From a checkpoint of a small transformer trained on Wikipedia.
Size: 9 layers, width 160, MLP 640 GELU, vocabulary 2048, 3.25M parameters.
Architecture: LayerNorm before each block, untied embeddings.
Training: a variant of Muon for these matrices, 88M tokens, 5364 steps.
Each number is 128 + 32 x the weight over the matrix's rms, rounded and kept within 0 to 255. Layers, rows and columns count from 0.

# layer 5 MLP down (transposed), 640x160, rms 0.039, rows 364-406, columns 80-159
[[ 86 145 202  96 137 133 118 107 154 175 119  95  94  51 158 135 131  78 144 186 102 108 146 101 126 114 107 114 154 158 118 137 133 111 122  99 150 138 115 100  97 141 161 140  93 114  92 203 155  88  99 124 152 104 183 125  69 127 126 131 108 154 108 169 145 141 109 213 152 119 128 105 113 136 110 168 101  84  89 165]
 [115  64 161  98 205 116 164 110 149 159 136 118  95 176 130 155 163 105 111 154  87 108  88 106 154 143 226 145 103  64 106 122  84 113 145 145 128 103  80 134 168 139 101  85 136 133 105  96 118 178  96  78 109  38 102  93  70 100 138  94 119  89 176 139 109 177 160 152 104 148 149 187 178  96  66  68 128 111 138 128]
 [137 157 139 183 119 117  96  86 138 113 137 152 127 146 145 179 115 147 137 132 124 181 156  91 125 169 167 100 124 102  90  84 118 104 122 117 131 168 134 160 150 149 149 211  97  90 111 152 164 104 136 170 131 109 164 118 101  76 118 145  99 111  62 154 154  90 130 117 126 166  84 124  92 180 120 171  96  99 175 150]
 [ 92 131  87 163  99 110 139 120 130 137 150 135 107  87 131 144 162 123 176 132 164 148  70 101 151 142 135 107 125 132 134  78  97  91  51 138 101 146 164 164 114 125  87 155 106 125 120  71  90  88 231 186 147 149 162 114 166 124 168 117 160  79 124 161 124 182 118  91  95 152 119  89 105 127 105 135 142 146 181  57]
 [128 170 192 129 142 149 168 134 123 117 131 136 131 137 112 110 152 210 122  88  92 136 121 169 137 151 150  47 128 129 139 174 145 110 128 118  85 128 100  72 117  83  96  97 102 180 123 140 150 125 156 145  89 121 122  81 128 115 140  93 153  98 119  98 158 190 161  87  99 162 115 181 128  85 111 153  83  80 139 141]
 [125  43 108 203  90 125  92 130 182 169 139 110 180 174 128 174 159 155 125 141 156 193 122 119  73 105  86 120  42 120 117 130  81 150 172  98 166 166 122  73 132 170 100 143  93 116 136 139 150 121 147 107 159  96 104 140 176 160 154 148 131 141 155 138 135 174 117 192 120 113 133 151 154 118 132 142  72 134  56 147]
 [131  91 119  96 111  92 189 129 160 175 107 123  91  72 141 135 174  82 150  69 151 103  93 148 107 182 131 140 116 211 170 136 152 124 106 142  62 130 119 116 131  71 162 162 113 132 133 146 147  86 117 122 162 107 134 147 165 179 101  81 130 148 119 155 135  97 182  94 123 147 148  99 116  88 139 169  95 167  52 150]
 [ 68 112  79 121 149 147 107 137 152 200 164 151 160  55 128 146 103 129 142 113 107 132 115 149 191 143 138  77 147 117 127 104 105  66 150 171 147 108 122 140 103 157 165 139 153 100 157 121  91 179 106 184  80  72 144 151 142 164 130 122  69 116  47 151 132 136 159  95  74 101  51  79 158 100 137 132 112 133 118 113]
 [179 155 137  97 130 124 163 156 165 158 136  93  69  93 149 151 197 160 115 172 149 146 150 151 181 194  71 115 139 140 154 163 177 163  74 158 152 121 143  76 116 161  94 143  98 160 148 113 118  68  72 124 151 131 136 116 170 122  91 144  85  73 108  85 137 124  55 165 102  99 134 185 101 124 131 170 142 114 163 110]
 [155  77 108 137  91 166 125 148 177  70 135 105 109  97  99 134 168 185 110 119 134 126 140 129 111 115 100  98 144 126 120  73 116 125 110 144 119 111 107  65 102 127  55 112  88 153 102  98 176 103 162 132 115 116 106  93 135 110 161 135 124 103 171 197  44 103 162 193 126 105 159  95  88  66  77 175 114 159 132 127]
 [147 126  80 140 126 119 140 135 124 141 130 140  70  65 129 146 110 159 188 144 134 156 160 127 112 170 107 107 203 100 116  61 161 163  99 121  89 127 130  99 115  95 119 143 106 161 174  75 153  97 138 109 181  70  75  89 118 124  54 129 132  90 155 132 132 132 170 143 130 116 159 115 116 144 134 123  99  95 124 170]
 [128 100 126 130 174 127 119 159 120 156 155 149 167 139 148 137 146  99  92 116 143 159 164 103 127 181 125  92 156  86 161 134  86 162 125  86 124 107 125 116  99  88 177 150 138 116 182 156 117 108 194 115 157  78 152 137 120 131  99 128 168 131 131 148 158 134 148 126 132 137  71 145 125 152 145 134  99 120 110 146]
 [155 139 163 132 164  71 120 147 155  99 105 125  89 114 183 108 120 153 129  66  79 137 200  70 129 137 116 129 136 129 122 130 126  83 151 141 183 113 136 159  90 104 111 147  69 112 101  99 150 138 197 129 124  70 160 176  97 155  93  98 157 196 107 171 113 135 122 123 153  82  90  89 119  94 152 171 150 121 143 170]
 [164 117 121 128 153 123 150  69 127 110 132 159 131  96  94 148 104  75  90 161 120 131 133 190 117 124 130 135 111 102  34 104 125 134 189 132 198 125 116 142 124 140 146 124 121 123 174 150  59 122  97 125 115 150 126 120 188  85 105  68  85 105 147 112  89 108 112  96 140 133 154 111 170 137 125 128 152 109 129 138]
 [119 103 122 120 115 146 128 118 152 152 116 143 169 152 108 102 113 100  89  79 160 134 134  97 154 122  96 144 105  68  78  79 173 142 112 115 127 178 132 141  38  90 122 110  60  97 150 102 143 163 104 108 133 149  71 119 106  81 155 110 116 108 104 140 171  92 182 150 179 118 153 124 108 146 168 122 147 184 133 137]
 [110 123 128  74 167 144 130 134 144 123 156 101 112  95 110 150 104 111  96 112 140 142 112 110 158 114 132  99  96  97 144 188 163  87 168 146 136 188  98 162 169 168 185 164 120 154  74  89 196 134 183 190  89 103 143 151 156 139  85 107 122 104  99 115 145 109 148 117  73 156 125 148  70 123 131 166 148  41 118 140]
 [111 124 117 102 132 140  97 136 164 147 162 113 187 168 122 108  99 187 111 127 150 130 160  62  91 103 112 101 213 149 158 109 126 122 123  61 154 131 130 123 110 150 114 120 110 132  68  66 140 127 127 113  66 165 140 168 118 137  70 146 157 130 143 120 148  54 136 120  97 146 121  72 167 138 112 121  71 133 128 125]
 [130 154 153 160 174 113 105 148 112  93  88  72 132 239 145 144 148 150  93 156 143  66 133 139 122 101 154 111 101  94 116 164 185 163 151  79 118 114 115  91 168 151 149 147 117  93 140 134 154 126  64 114 107 148 153 132 155 118 166 155  76 152 130 111 154 177 107 126 154  63 148 134 105 141 118 130 135 134 138 102]
 [142 115 102 144  73 168 119 143 101 152  59  81 125 131 133 183 157 129 154 141 130  78  97 182 186 167 114 139 123 185 115 108 139 182 133 165 105 174 175  98 133  73 114 178 108  58 140 140 147 130 156  90 140 140 146 138 141 101 128 119 127 158  77  85  61 108 155 183 130 187 126  85 112 157 176 117  85 111 147  81]
 [122 140 136 106  93 150  87 153 127 118 116 101 195 117 116  99 108 118  86 108 101 157 110 159 112 134 177 112 188 122 131 117 134 136 108 136 153 158 151 110 179  99 135 152 134 108 142 181 146 141  82  84  75 127  99 155 100 124 129 122 151 115 206 127 134  76 129 125 136 145 165 108 122 104 161  47  99 136 138 116]
 [171 103  86 176 158 134  94 132 122 161 147 113 145 117 143 118 117 122 160 103 110 154 136 139  83 131 121 153 203  78 125 102 110 112 104 110 114 124 188 112 167 111 107 104 203 138 118  81 103 151  75 133 122  88 113 143 142  90  76 152 120 133 120 149 178 114 126 107 167  92 128 152 169  85 127 128 130 101 134 169]
 [104 114  85 130  91 154  72 143 144 163 126  79 157  84 132 135 160 152 137 160 115  86 157 140 112 139  83 122  47 216 135 134 153 163 123 124  81 130 230 183 160 113 105  82 121 119 106  75 139 146 166 158  87 144  94  65 129  91 135 153 161  93 110 160  93 140  90 122 115 117 137  90 139 143 145 207 170  84 125 162]
 [ 69 138 127 113  80  73 141 182 156 112 176 106 118 127 190 109 120  89  94 140 205 106 137 103 169 152 226 188 150  92 159 127 136 156 138 187 188  90  81 111 101  91 164 110 118  63 139  43 104 133  58 109  94 118  92 170 164  90 144  73 155 114 158 131 111 147 121  86 122 112 118 144 145 147 160 106 152 138 129 122]
 [150  95 104 126  72 153 130 125 124 203 137 161 120 110 105 178  81 199  81 111 147 158 161 152  99 139  71 144 117 123 146 153 159  83 123 150 139 168 142  87 126 104  96 130 131 114  99  86 145  70 112 193 115  68 120 143 148 134 116 133 148 157 119 123 133  88  92 118 140 215 142  63 138 117 161 187  65  88 147 170]
 [147 128 100  90  88 109 113 107 153 170 140 126 128 114  84 112 160 139 183 154 166 151 122 173 130  94 127 102 134 106 120 145 160 124 114  85 120 122 183 184 139 169 107  82 124 175 124  92 148 161 128  92 121 150 123 169 135 122  91 114 102 138 170 131 143 169 116 131 109 139 136  97 125 111 106 130 120 125 147 126]
 [186  91 124 196 167 170 131  85 133 188 148 141 146 167 120 100 124  96 151 126 149 132 146 118 133 106 106  91 134 134 138 150  94 179 133  79 110 121  34 118 128 153  81 164 122 124  43  46 143 144 153 108 124 103  30  97 132 133 134 170 114 183 124 179 160 159 151 120 104 123 136 136 155 135 131 109  96 111  59 106]
 [150 162 140 117 107 148 105 124 133  76 168 137 113 101 165 176  87 125 131 124 123 140  76 146 123  94 103 139 177 180 123  95 185  80  97 163 113 135 134 133 125 152 107 136  75 144 160 195 120 177 137 123 108 104 123 117 149 136 181  64 133 139  86 140 106 193 125 125 137 118 103 131 116 122 153 114  97 106 121 154]
 [108 174 147 154  89  95 153 176  81  98 136  96 127  83 136  50 139 114 140 112 156 133 144  90 132 199  86 125 146 158 122 215 100 130 149 136 124 134 137 141  94 135 154 112 145 130 159 153 109 121 182 123 125 107  71  89 129 167 144  75  74  82 137 120 166 106  99 126 148 111 128 133 143  96 153 184 167 153  93 144]
 [167 170 187 136 109 151 132 124 118  82 125 175 135 131 132 174 163 112 128 123  64 112 172 104 123 140 151  93 136 177 133 109  95 128 102 112  92 130 135  81 167 172 133 125 111 168 153 112 163  92 154 130 171 168 180 121 166 148 101 123 112 128 138  79 140 126  78 178 115 118 135 169 140 131  94 163  94 113 105 130]
 [136 155 134 143 114 124 138 120 138 114 175 141 130 123  80 155  97 141 162 110 156 165 120  96 174 136 143 140 127 143 152 152 113 131 144 100 123 141 130 133  63 117 110  61 168 111 128  69 177 182 147  78 155 134 153 116 119 116 134 143 173 114  42 160 102 152 108 109 128 131  93 188 142 112 163 126 159 198 137 113]
 [173 188 131 120 121 136 146 115 152 108  90 110 140 138 163  79 100 169 113 143 191 133 136 136  61 119 109 170  91 139 145 172 120 113 118 152 118 152 102  91  98 140 137 138 120  96 149 150 129 124 143 121 173 146  91  65 114 159  95 147  70 205 127  82 146 114  91 100 103 181 163 137 127 170 164 130 182  87 132 137]
 [135 147 156 207 155 131 150 115 136 130  81 115 145 150  67 137 130 128 136 142 218 157 116 190 154  76 106 140 122 165  77 147 146 156 148  87 103  81 118 141 183 100 145  71 119 136 108 144 184 161  63 120 109 129  96 136 124 128  99 177 128 101  88  86 146 153 133 133 123 152 170 133 109 208 150 133 125 136 136 118]
 [ 98 152  94 140 169 134 144 153 119 123 108  81 117 122  97 134 117 130 109 131 103 196 154  84 170 157 118 184  71  77 102 120 146 162 104  95  87 118 140  85 124 130 218  70 157 148 208 151 152 146  82 125 128  95 109 115 121 114 136 158 158  53 125 104 151  82 132 134 104 144 169 124  54 127  41 124 146 177 197 129]
 [149 124 161 158 130 122 120 132 124 150  99 205 126 139 112 144 133 148  61 150 123 128  81 161 161 128 160 135 177 168 129 124 170 152 104 138 106 152 137 113 103  84  83  84 151 104 156 145 107 145 116 116 115 143 108 118 131 144 101 140 118  97 141 146 163 147 136 138 140  42 123 170 147 118 130 148 154 151 156  75]
 [176 124 162 117 151  99 124 156  96 114 137 177  80 173 173 101 167 155 103 119 127 171  88 122 130  40 130  92 145  67 131 161 184 157 119 142 126 124 166 120  86 130 119 132 149 134 119 109 122 171  83 136 114 152 146 125 159 157  97 105 106 155 194 157 114 137 165 154 124 117 147 100 151 131 133 128  90 123  85 154]
 [113  66 161 155 159 152 173 153 105 223  75  67  97  60 151 148 149 106 148 130 102 152  80 193  99 103  79  92  74 195 157  68  71  63 124 107 148 146 152 139 151 127 129 135  84 148 159 112 114 108 164 118 117 139 130  92 133 104 140  98 139 123 195  45 162 125  78  48 197 138 114 210 162  80 111 194 188 118 181 131]
 [ 83 174 141 103 133 148 127 116 152 141 148 112 147 149 149 172 137 145 123  97 106 113  83 189 118 120 141 110 126  89  77 144 125 138 123 151 168  64 112 136 118  86 214 111 145 104 124 169 162 127  98 132 118 162 125 155  99 103 143 135 145  66 110 132 128 120 168 153 130  97  99  86 157 102 176  71 128 163 147 119]
 [201 123 115 190 156 156 125 111 163 157 135 132  68 106 110 107 162 177 179 132 137 122 105 195 121 118 133   9 133 167 179  70 175  28 155 152 132  41 175  96  49 136 140 105 147 117  84 186 120 123  77 134 145 151 140 126 186 122 125 125 114 161  94 123 124 163 147  85 179 171 175 149 108 179  27 103 162 104 158 108]
 [123  94 120 169  90 135  86 161  72 117 171 166 151  48 113 114 110  81 152 155  97 122  75 204 140 126 207 165  93 100 154  85 128 219  74 142 192 175 157 117  91 124  84 147 163 146  85 115 130 125 101 129 143 114 126 151  45 136 136 114 115 185  73 164 103 165 111  75 134  82 195  96 174 116 142 146 123 130 183 109]
 [109 155  89 161 107  89 132  56 146 121 128  97  92 179  58 148 149 139 127 140 198  74 113 159 141 116 133 112 104 223 174  78  95  75 150 134  70  64 130 102 141 172 131 109 157 102 108 118 168 160 134 118  95 111  59 168 199 113 174  81 180 120  35 149 151 116 116 196 117 181 125 167 117 130 130 117 184 113 141 177]
 [132  77  70 142 127 143 150 149 117 130 121 157 125 149 154  99 128 189 153 140 110 157 135 118 116 128 126 107 117 122 142 109 127  84 157 115 158  62 144 134 173 138  84 145 115  93  99 101  51 146 167 161 180 118 150  86 124 104 152 171 148 130  75 107 124 138 101 137 117  78 187  73 162 125  96 153  86 127  97 105]
 [ 59 131 153  96 159  90 114  51 130 167 109 156 145  81 157 125 125 186 116  90  92 142 180 152 206 111 147 115 149 138 103 175 120 116 139 126 157  99 145 208 100 165 141 120  86  93 147 121 128 151 173  41 110 143 115 181 104 178 185  99 157 149  89 124  88 163 178 161 165 119  82 101  95 111 141 135 164  90 119 106]
 [172  93 140 106 158 130 163  54 177  89  88 135 111 163 136 112 118  95 151 142 144 165  66 139 118 113 105 115  86 116  89  72 122 160  99 189 169 121 134  91  70 104  87 113 165 153 128 135 197 131  93 121  76 149 109 157 148 132 113 118 145 149 119 136 121 137 128 106 168  91 137 161 138 154 116 117 166 133  88 117]]
# layer 5 MLP up, 640x160, rms 0.142, rows 365-406, columns 80-159
[[127 128 146 144 154 123  87 120 140  83  59 146 143 163 151 147 151  65 180 161 127 132  83 130 150 138 121 147 101  65 107 190 100 120  86 100 165 125 123 169 126  64 174 184  84 136 117 217 132 183 146 140 120 119 119  96 137 162  62 107  70 138  91 190 110  83 189 107  69 109  92 182 110 126  92 144 120 125 149 174]
 [111  98 161 105 194 138 118 125 129 148 114  99 150 144  99  90 135 121  66  98 129 118  72 131 175 127 166 121 141 156 130 143  92 173 184 161 119  92  91  89 181 103 122 103 171 110 142 149 104 123 154 144 140 120 142 184 122 127 117 101 188 181 131 152 127 126 162 187 117  27 154 144 193 114 162 174 106 110 137 111]
 [133 111 161 127 101 111  89 114 164 190 155 158 129 215 140 131  92 127  44 167  63 106 205 197 135 201 147  67 205 143 113 174 114 122 163 109 137  90 189 111 168 106 103 142 121  97 127 158 108 142 113 125 170 132 138 108  97 125  76 123 125 150 127 157 119 114 139 133  87  97 195 132 132  41 137 134 122 125  99 111]
 [106 122 126 189 157 128 103 168 145 123 101 119 115  96 144 175 133 109 139 128  69 141 123 132 132 122 120 128 136 160 100 107 162  85 159 129 143 134  82 111 139 115 135 160 118 122 164  52 132 166 147 139 155  76 139  93 125 116 122 137 138 140  73 174 173 150 119 145 121 135 145 139 125 131 120  63  95  68 167 151]
 [169 128 139 116 146 149 147  99  97 120 197 204  92 117 113 124 149 141 151 146 110 174 132 165 132 126 127 121 142 160 172  72 149 104 112  67 161  89 120  94 154 128 145  96 191 150  92 129  78  74 145 121 117 159 135 105 113  92 124  78 100 101 132 133 153  67 134  30 127 183 101 135 147 140 184  75 125  94 118 125]
 [107 119 153 165  87 151  97  93 116  61 102 141 119 126 145 150 152 133 121 150  43 103 150 127 121  90 153 132 123 105 147 145 140 156 144 228 119 181 141 163 144 178  84 107  30 105 169 121 160 144 128 151 131 118 102  91 101  73 108 162 125 135 129 122 119 109 105 109 127 122  86 145 123 150 120 130 129 117 189 125]
 [ 91 130 158 106 121 137 154 118 158  96 115 122 101 146  97 139  97  90 208 205  95 202 103 124 123 101 175 163 111 154 149  89 130  93 107 176 175 155 161 152 139  94 123 144 110 105 166 136 102 101 105  88 143 118 149 137 109 139 172 142 141 143 133 147 136  99 148 145 116 189 187 121 181 125 145 136 117 150 135 118]
 [165  95  95 146 171 154 122 193 103 145 147 112 158 176 121 103 126 118 117 141 132 192 110 119 114 147 145 115 133 132  84 196 142 135 136 113  69  98 116 101  86  34  56 184 209  89 179 140 161 109 112 120 203 146 175 122  89 151 117 107 129  86 135 128 102  79 164 172 139 120  86 168 130 103 151 140 102 131 156 136]
 [134 109 115 126 121  93 122 102 142 127 157 102 132 157 133 139 108  94 116 109  91 144 137 136 134  96 176 111  61 102 114  68 192 120 113 138 118 111 145  84  85  94 120 141  88 164 176 112  96 200  75  90 106 113 133 181 122 182 115 123 150 121 104 100 192 113 147  85  91 125 141 202 147  84 189  69  80 115  91 107]
 [154 150 171 110 124 117 159 138 201 145  93 144 107 110 138 128 156 150  98 153 125 140 106 107 118  83 171 183 111 137 161 152  74 121 138 143 129 128 143 148 113 211 100  80 130 160 130 111 137 123 136 104 116 134 132 183 151 124 156 116 112 201  94 161 109 122 107 108 153 131  82 142 105 104 101 117 189  84 131 148]
 [170 126 188 128  52 118  88 139 133 130 126 129 135  90 176 138  96 142 106  99  44  91  91 119 147 134 116 123  60 110 109 139 205  98 143 110 154 175 140 146 105 157 101 136  99 124 101 136 147 154  85 126 129 158 136 118 117 122 138 114  90 180 126 117  84 110 108 137 139 164 155 104 160 114 143 157 113 130 136 106]
 [104 179 145 138  82 117 133  22  83 111  64 156 186 116 158 107 155 135 196 181 159 121 156 118 156 101 130 128 126  75 128 154 186 136  61 143 177 160 125 114  87 119 142 131  98 168 135  91 171 188 101 159 132  85 136 136 140  81  84 168 112 168 100 128  67  96 175 107 115 115 138 205 149 140  92 129  98 118 158 104]
 [146 163 148 140 164 118  98 108  63 108  99 159 102 168 116 170 153 137 147 134 197 106 158 118 103 102 126  75 103 147 146 157 154 166 126  56 152 108 139 119 106 128  83 200 163 184  92 132 126 166 124 134 158 142 141 143 101 174 160 191 130 111 135 121 110 121 142 160 107 142 116 143  89 131  95 151 111 126 127 107]
 [107 156 150 192  81 117  84 133 120 114 158 170  91  92 105 115 124 117 129 137  66 127  84 149 193  93 146  99  98 174  93  95  85 131 106  71 127 114 107 210 192 150 133  74  81 110  90  95 136 157 158  84 161 122 122 144 111 180 139 120 121 103  82 131 120 165 170 129  90 155 133 120 106 100 140 172 129 116 144 146]
 [163 189 119 142  80 185 112 106 131 104  91 128 102 101 125  60 134 109 137 126 163 136 150 159  92 122 132 133 169 135  80 108  77 138 102 137 141 139 176 152  97 168 120  94 193 146  60 151  82 122 139  16 143 157 137 124 206 139  93 152  94 140 116 137 127 143 119 160 155 107  92 154 115  61 127  96 180 208  98 148]
 [110 107  59  94 151 121 121 190 103 147 111 202  87  94 136 104 111 110 165 165 110 131 110 140  90  94 127 134 151 193 119 135  81 139 163 145 176  72  79 150 103 135 188 167 120  77 192 130 148 184 126  82 139 126 136 125 124 105 139 163 100 115 144  96 151 113  85  68 121 124 170 113 123 125 184 154 187 137 142  59]
 [155 191  95 118  81 117 124 116  84 166 114 127  91  65  87  88 107 116  89 112  76  97 115 138 147 124  65 150  96 130 130 127  95 147 109 127  58 115 151 157 113 172 115 179 150 160  97  91 149 115 154 129 100 152 121 115 159 117 159 116 160 131 152  64 115 140 184 152 177 181 132 133 179  87 203 162 115 132 111 124]
 [ 53 118 132 158  96  79  77 156 167  80 170  79  91 104 138  95 109 135 114 198 162 187 126 123 158 115 151 131 132 167  85 146 225 126 123 165  86 132 122 107 146 147 128  78 120 124 145  96 122 133 118 172 137 103  80  99 183 115 149 118  78 149 191 153 205 121 152 135 140 119 184 154 144 116 146 139 111 152  85 112]
 [101 151 147 149  50  94 103 148 104 131 132  90 111  87 121  95 156 156 149  96 105 101  91 125 119 105 144 139  85 131  75 141 133 100 154 103  75 158 201 131  77 154  95 121 133  84 109 122 130 111 145 182 135  95 173 115 128 117 170 135  90 177 102 139  95  94 154 118 137 168 115 125  71 135 121 137 155 106 136 145]
 [102 162 154 110 158 143 127 123 150 126 120  64 166 176 139  72 149  87 152 146  98 179  98  95 115  95 139 109 111 120 129  73 127 107 123 121 146 167 104 123 169 114 124 126  61 183 105 140 193 100 139  88 128 114 161 113 188 145 167 149  70 163  65 141  74  74 105 127 105 178 129 166  96 138 121 126 105 130 188 153]
 [165 188 145 132 106 129 202 179 126 110 115 117 114 135  60  65  95  93 169 138  90 161 161 141 168 129 100 152 158 105 158 161 114  73 111 104 192 118 114 135 145 129 135 111  93 137 127 148  96 191 126  91 112 153 174 187 171 144 157 115 126  86 154 142 182 111 165 172 155  75 133 193 120 195  69  79  72 131 175 118]
 [135 161 156 119  64 170  88 107 111 134 154  88 129  85  69 140 124 107 141  96 132  87 138 165  79 130  71  85 129 118 105  99 143 119 107  88 126 112 157 128 110 143 135  65 140 173  97 186 108 111 122  91 132 137 170 134 144 111 160 144 121 177 172 102 135 127 163 196 135 178 124 138 158 134 128 138 156 103 180 123]
 [107 164 128 121 116  99 125 132 113  99  98 114 128 173 164 134  95  92 161 136 159 124 117 168 146 137 158  86 171 171 124 100 133 155 138 116 167 112 113 233  91  80 122 121 131 148 188 120 127 155 131  86 178 102 136 148 160 158 169 138 107 112 152  70 118 130 129 165 106 104 147 107 128 172 142 156 105  91 119 106]
 [151 101 176 124 145  98 127 156 114 105 144 136 104 160 138 134 110  74 117  90 145 131 100 108 123  97  95 151 142 123 135  82 143 146 135 127  75 129  84  57 130 101 176 189  96 104 135  99  82 145 194 174 198 139 110 107 108  96 140 171 154 141 146 125 120 126 116 151 112 183  90 140 135 140 166 134 130 149 164 149]
 [ 78 152 108  89 128 177 125 132  94 132 140 117 122 112 187 142  99 174 145 101  41 155 147  97 175 134 146 122 160 140  97  91 148 191 163 152 122 100 169 124 102 200 131  97 121 129 190 158 103 113 117 131 108 154 126 128 156 196  94 130  87  95 158 170  80 148 134 152 185 100 128  59  95  95 132  94 107 139 139 115]
 [112 115 106  93  88  91 125 123 153 145 107 138 116 152  59 117 105 144 169  72 105 135 183 121 104 126 168 127 109 159 117 156  96 164 169 123 106 156  87 168 145 165 163 111 137 173 101 105 117 160 142  88 119 152 134 183  48 116 140 140 152 130  96 142 142  41  95 117  82  83 180 133 176 211 140 146 126  90  95  57]
 [124  60 155  75 107 133 126  77 119 116 221 190 140 137 148 153 135 168 145 151 160 139  72 138 137  97 144 117 102 157 120  82 150  74  79  75 175  72 136 152 207 145 132  74  74 159 163 102 132 166 141 118 150 139 225 172 175 103 107 175 136 101 122 106  97 149 122 140  94 113 149 108 136 174 111 142 155 112 160  75]
 [100  79 132 146 122 156 115 126  57 123 108 120 127 108  92  86 120 128 102 166 165 127 108 142 110  95 129 141 103  48  82 186 133 218 127 105 134 149 123 145 119 114 115 115 118 102 133  82 117 171 130 114 101  77 142 137 114 157 127 149 157  93 113 157 133  98 141 107 129  54 132 133  83 127 142  95 182 116 145  84]
 [156 114 120 118 126 100 137 154  97 132 115  76  92  75 131 107 145  97 105 119 133  45 173 196 185 120 125  95 116  93 110 108 159 168 154  97 138 128 169 194 162 107 147 139 128 129 140  87 171 153  85 173  58 137  99 115 138 176 152 130 119 106 172 186 129 120 126 191 140 105 116 124  95 129 156 101  70  60 158  77]
 [108 110 118 122 153 124 121 112  76 107 174 145 186 136  94 163  92 153 152 120 126 124  85 152 161 124 132 129 105 105 140 111 133 162 112 122  76  84 144 135 185 148 111 129 115 170 139  89 148 138  99  97 123 139 127 149  80 122 190 149 151 119 138 110 122 119 175 114 107  75 133 164 163 126  50 101 102 139 187 142]
 [153 154 184 158 111  94 112 123 154 155 164  87 144 156 149 130  78  91  77  42 116 183 117 124 124 138 151 110 138 171  73  43 109 188 130 142 148 147 167 175 156 134 111 142 135 186 146 134 117 159 143 130 206  63 155 105 188 135 148 126 118 123 124 150 106 119 140 136 117 138 139 135 113 155 116 122  99 131 109 150]
 [157 164 103 155 138 174 116 155 142 146 147 129 105 151 125 150 106  72 136  90  91  51 114 174  59 123 130 101 154 145 122 101 122 122 164 147 119 167 174  98 157 127 122 105 147  99 130 110 134 185 148 122 155  72  67 199 126 182 184 124  12 132 123 184 132 146  97  86 130 126 116 181 141 147  94 116  93 116  58 118]
 [120 106  85 137 123  89 124  92 139 103 114 105 119 128 111 204  83 181 174 128 129 117 146 133 130 139 120 180  94 121 113 163 152 129 164 141  89 135  90 117 148 173 146 131  85 111 133 114 117  86  51 199 207  82 131 154 131 128 148 144 150 146 159 114  89 157 103 142 128 173 128  82 149 135 113 147 162  70 160 186]
 [134 151 133 133  99 178 151 135 195 144  97 117 154 148 131 116 127 195 168 143  85 136 140 166 138 121 107 154 146 170  82 150  89 124 104 125 157 133  84 151 131 174 161 139 171 133 147 157 116  84 142  93 190 139 155  78 118  62 188 184 149  82 120  90 136 135  95 117  91  85 121  99 101 175 129 142  96 116 120 177]
 [123 142 129  59 128  99 126  80 144  69  72 187 141  87  98 128  86 128 154 165 143 118 139 109 152 162 138 125 106  66  50 150 132 155 135 125 143 189  88 118 111  97  96 148 170 111  99 105 143  48 127 132 138 110  93 135 100  83 152 118 118 169  39 121 141 161 114 142 123 160 141 110 137 141 179 116 122 147 122  72]
 [211  44 131 160  54 152  96 109 143 119 106 131 134  80 154  86  89 106 108 196 124 131 181 131 111 134 108 134 131 188 185  89 133 115 145 181  98 159 159 111 121 153 140 128 133 133 126 153  71 162 103 115 204  63  92 149 117  92 131 148  26 101 143 124 120 128 124  91 127 171 107  85 143 119 121 163  95 106 161 146]
 [167  81 150 139  77 140  93 114 147  78  78 141 108 155 154 145 155 138 106 171  67 126  91 114 195 107 145 110 139 150 113 124  87 101 134  97  98 177 165 110 128 144 126 139 222 117 115 131 164 143 187 166 145 191 151 119  47  93 125  79  78  67 197 143 114  90 181  98 156 124  80 117 199 134 162 148  53 118 104  97]
 [101 140 137  91 136 126 164 158 148 129  91 128 104  99 119  70 174 125 139  31  88 130 144 133 190 117 134 164 141 134  77 135  82  75 134 149  76 143 124 210 181 115 181 120 122 144 105  95  90 158 143 106 133 137 158 106 135 126 118 113 151 121 155 102 117 132 139 137 136 132 115  99 121 118 116 149  53 120 115  85]
 [129 104 120 120 121 100 126 171 112  99  46 131 131 111  98 108 164 189 128 120  71 117 159 140 152 118  92 186 139 124 156 143  85  98 117  68 202 159  76 171 107 189 200  96 118 119 141  63 178 150 159 115 225 137 131  81 124  75 155  78 136 139 131 139 174 114  76  57 113 165 157 112 152 135 119  70  90 166 120 122]
 [104 198 131 151  84  97 136 112 130 102  73  99 126 101 113 144  97  91 111 157 110  73 169 150 131 148 215 166 122 103  78 137 119 183  76 148 104 157  99 148 122 125 174 135 136 146 107 156 148 155  92 109 114  65 152 156 136 124 169  78 130 135 139 143 134 140 100 132 142 199 105 153 128 147 147  98 122 162 172 179]
 [144 160 176 116 131 172 169  96  86 120 138 134  88 142 129 137 109 138 110 123 172  89  89 130 114 175  70 130  86 138 137 157 101 175 140  57 105  82 118 128 127 141 207 150 147  73 137 142 110 143 163 166 110 113  73 112 129  99 122 139 156 107 145 126 126 160  75 120  81 115  62 157  51  84 143 139 129 179 115 117]
 [112 136 155 177  93 163  88 142 106 179 138 132  68  78 133  78 146 137  83 171 167 142 150 116 127 110 137 169 151 128 135 126 122 131 165 152  86 100 119 106 138 165  90 138 114 117 137 141  70 142 105 143 139  78 102 161  85 225 118 164 148  95  70 129 142 133 104  92 100 109 144 109 106 103 137 129  95 147 124  96]]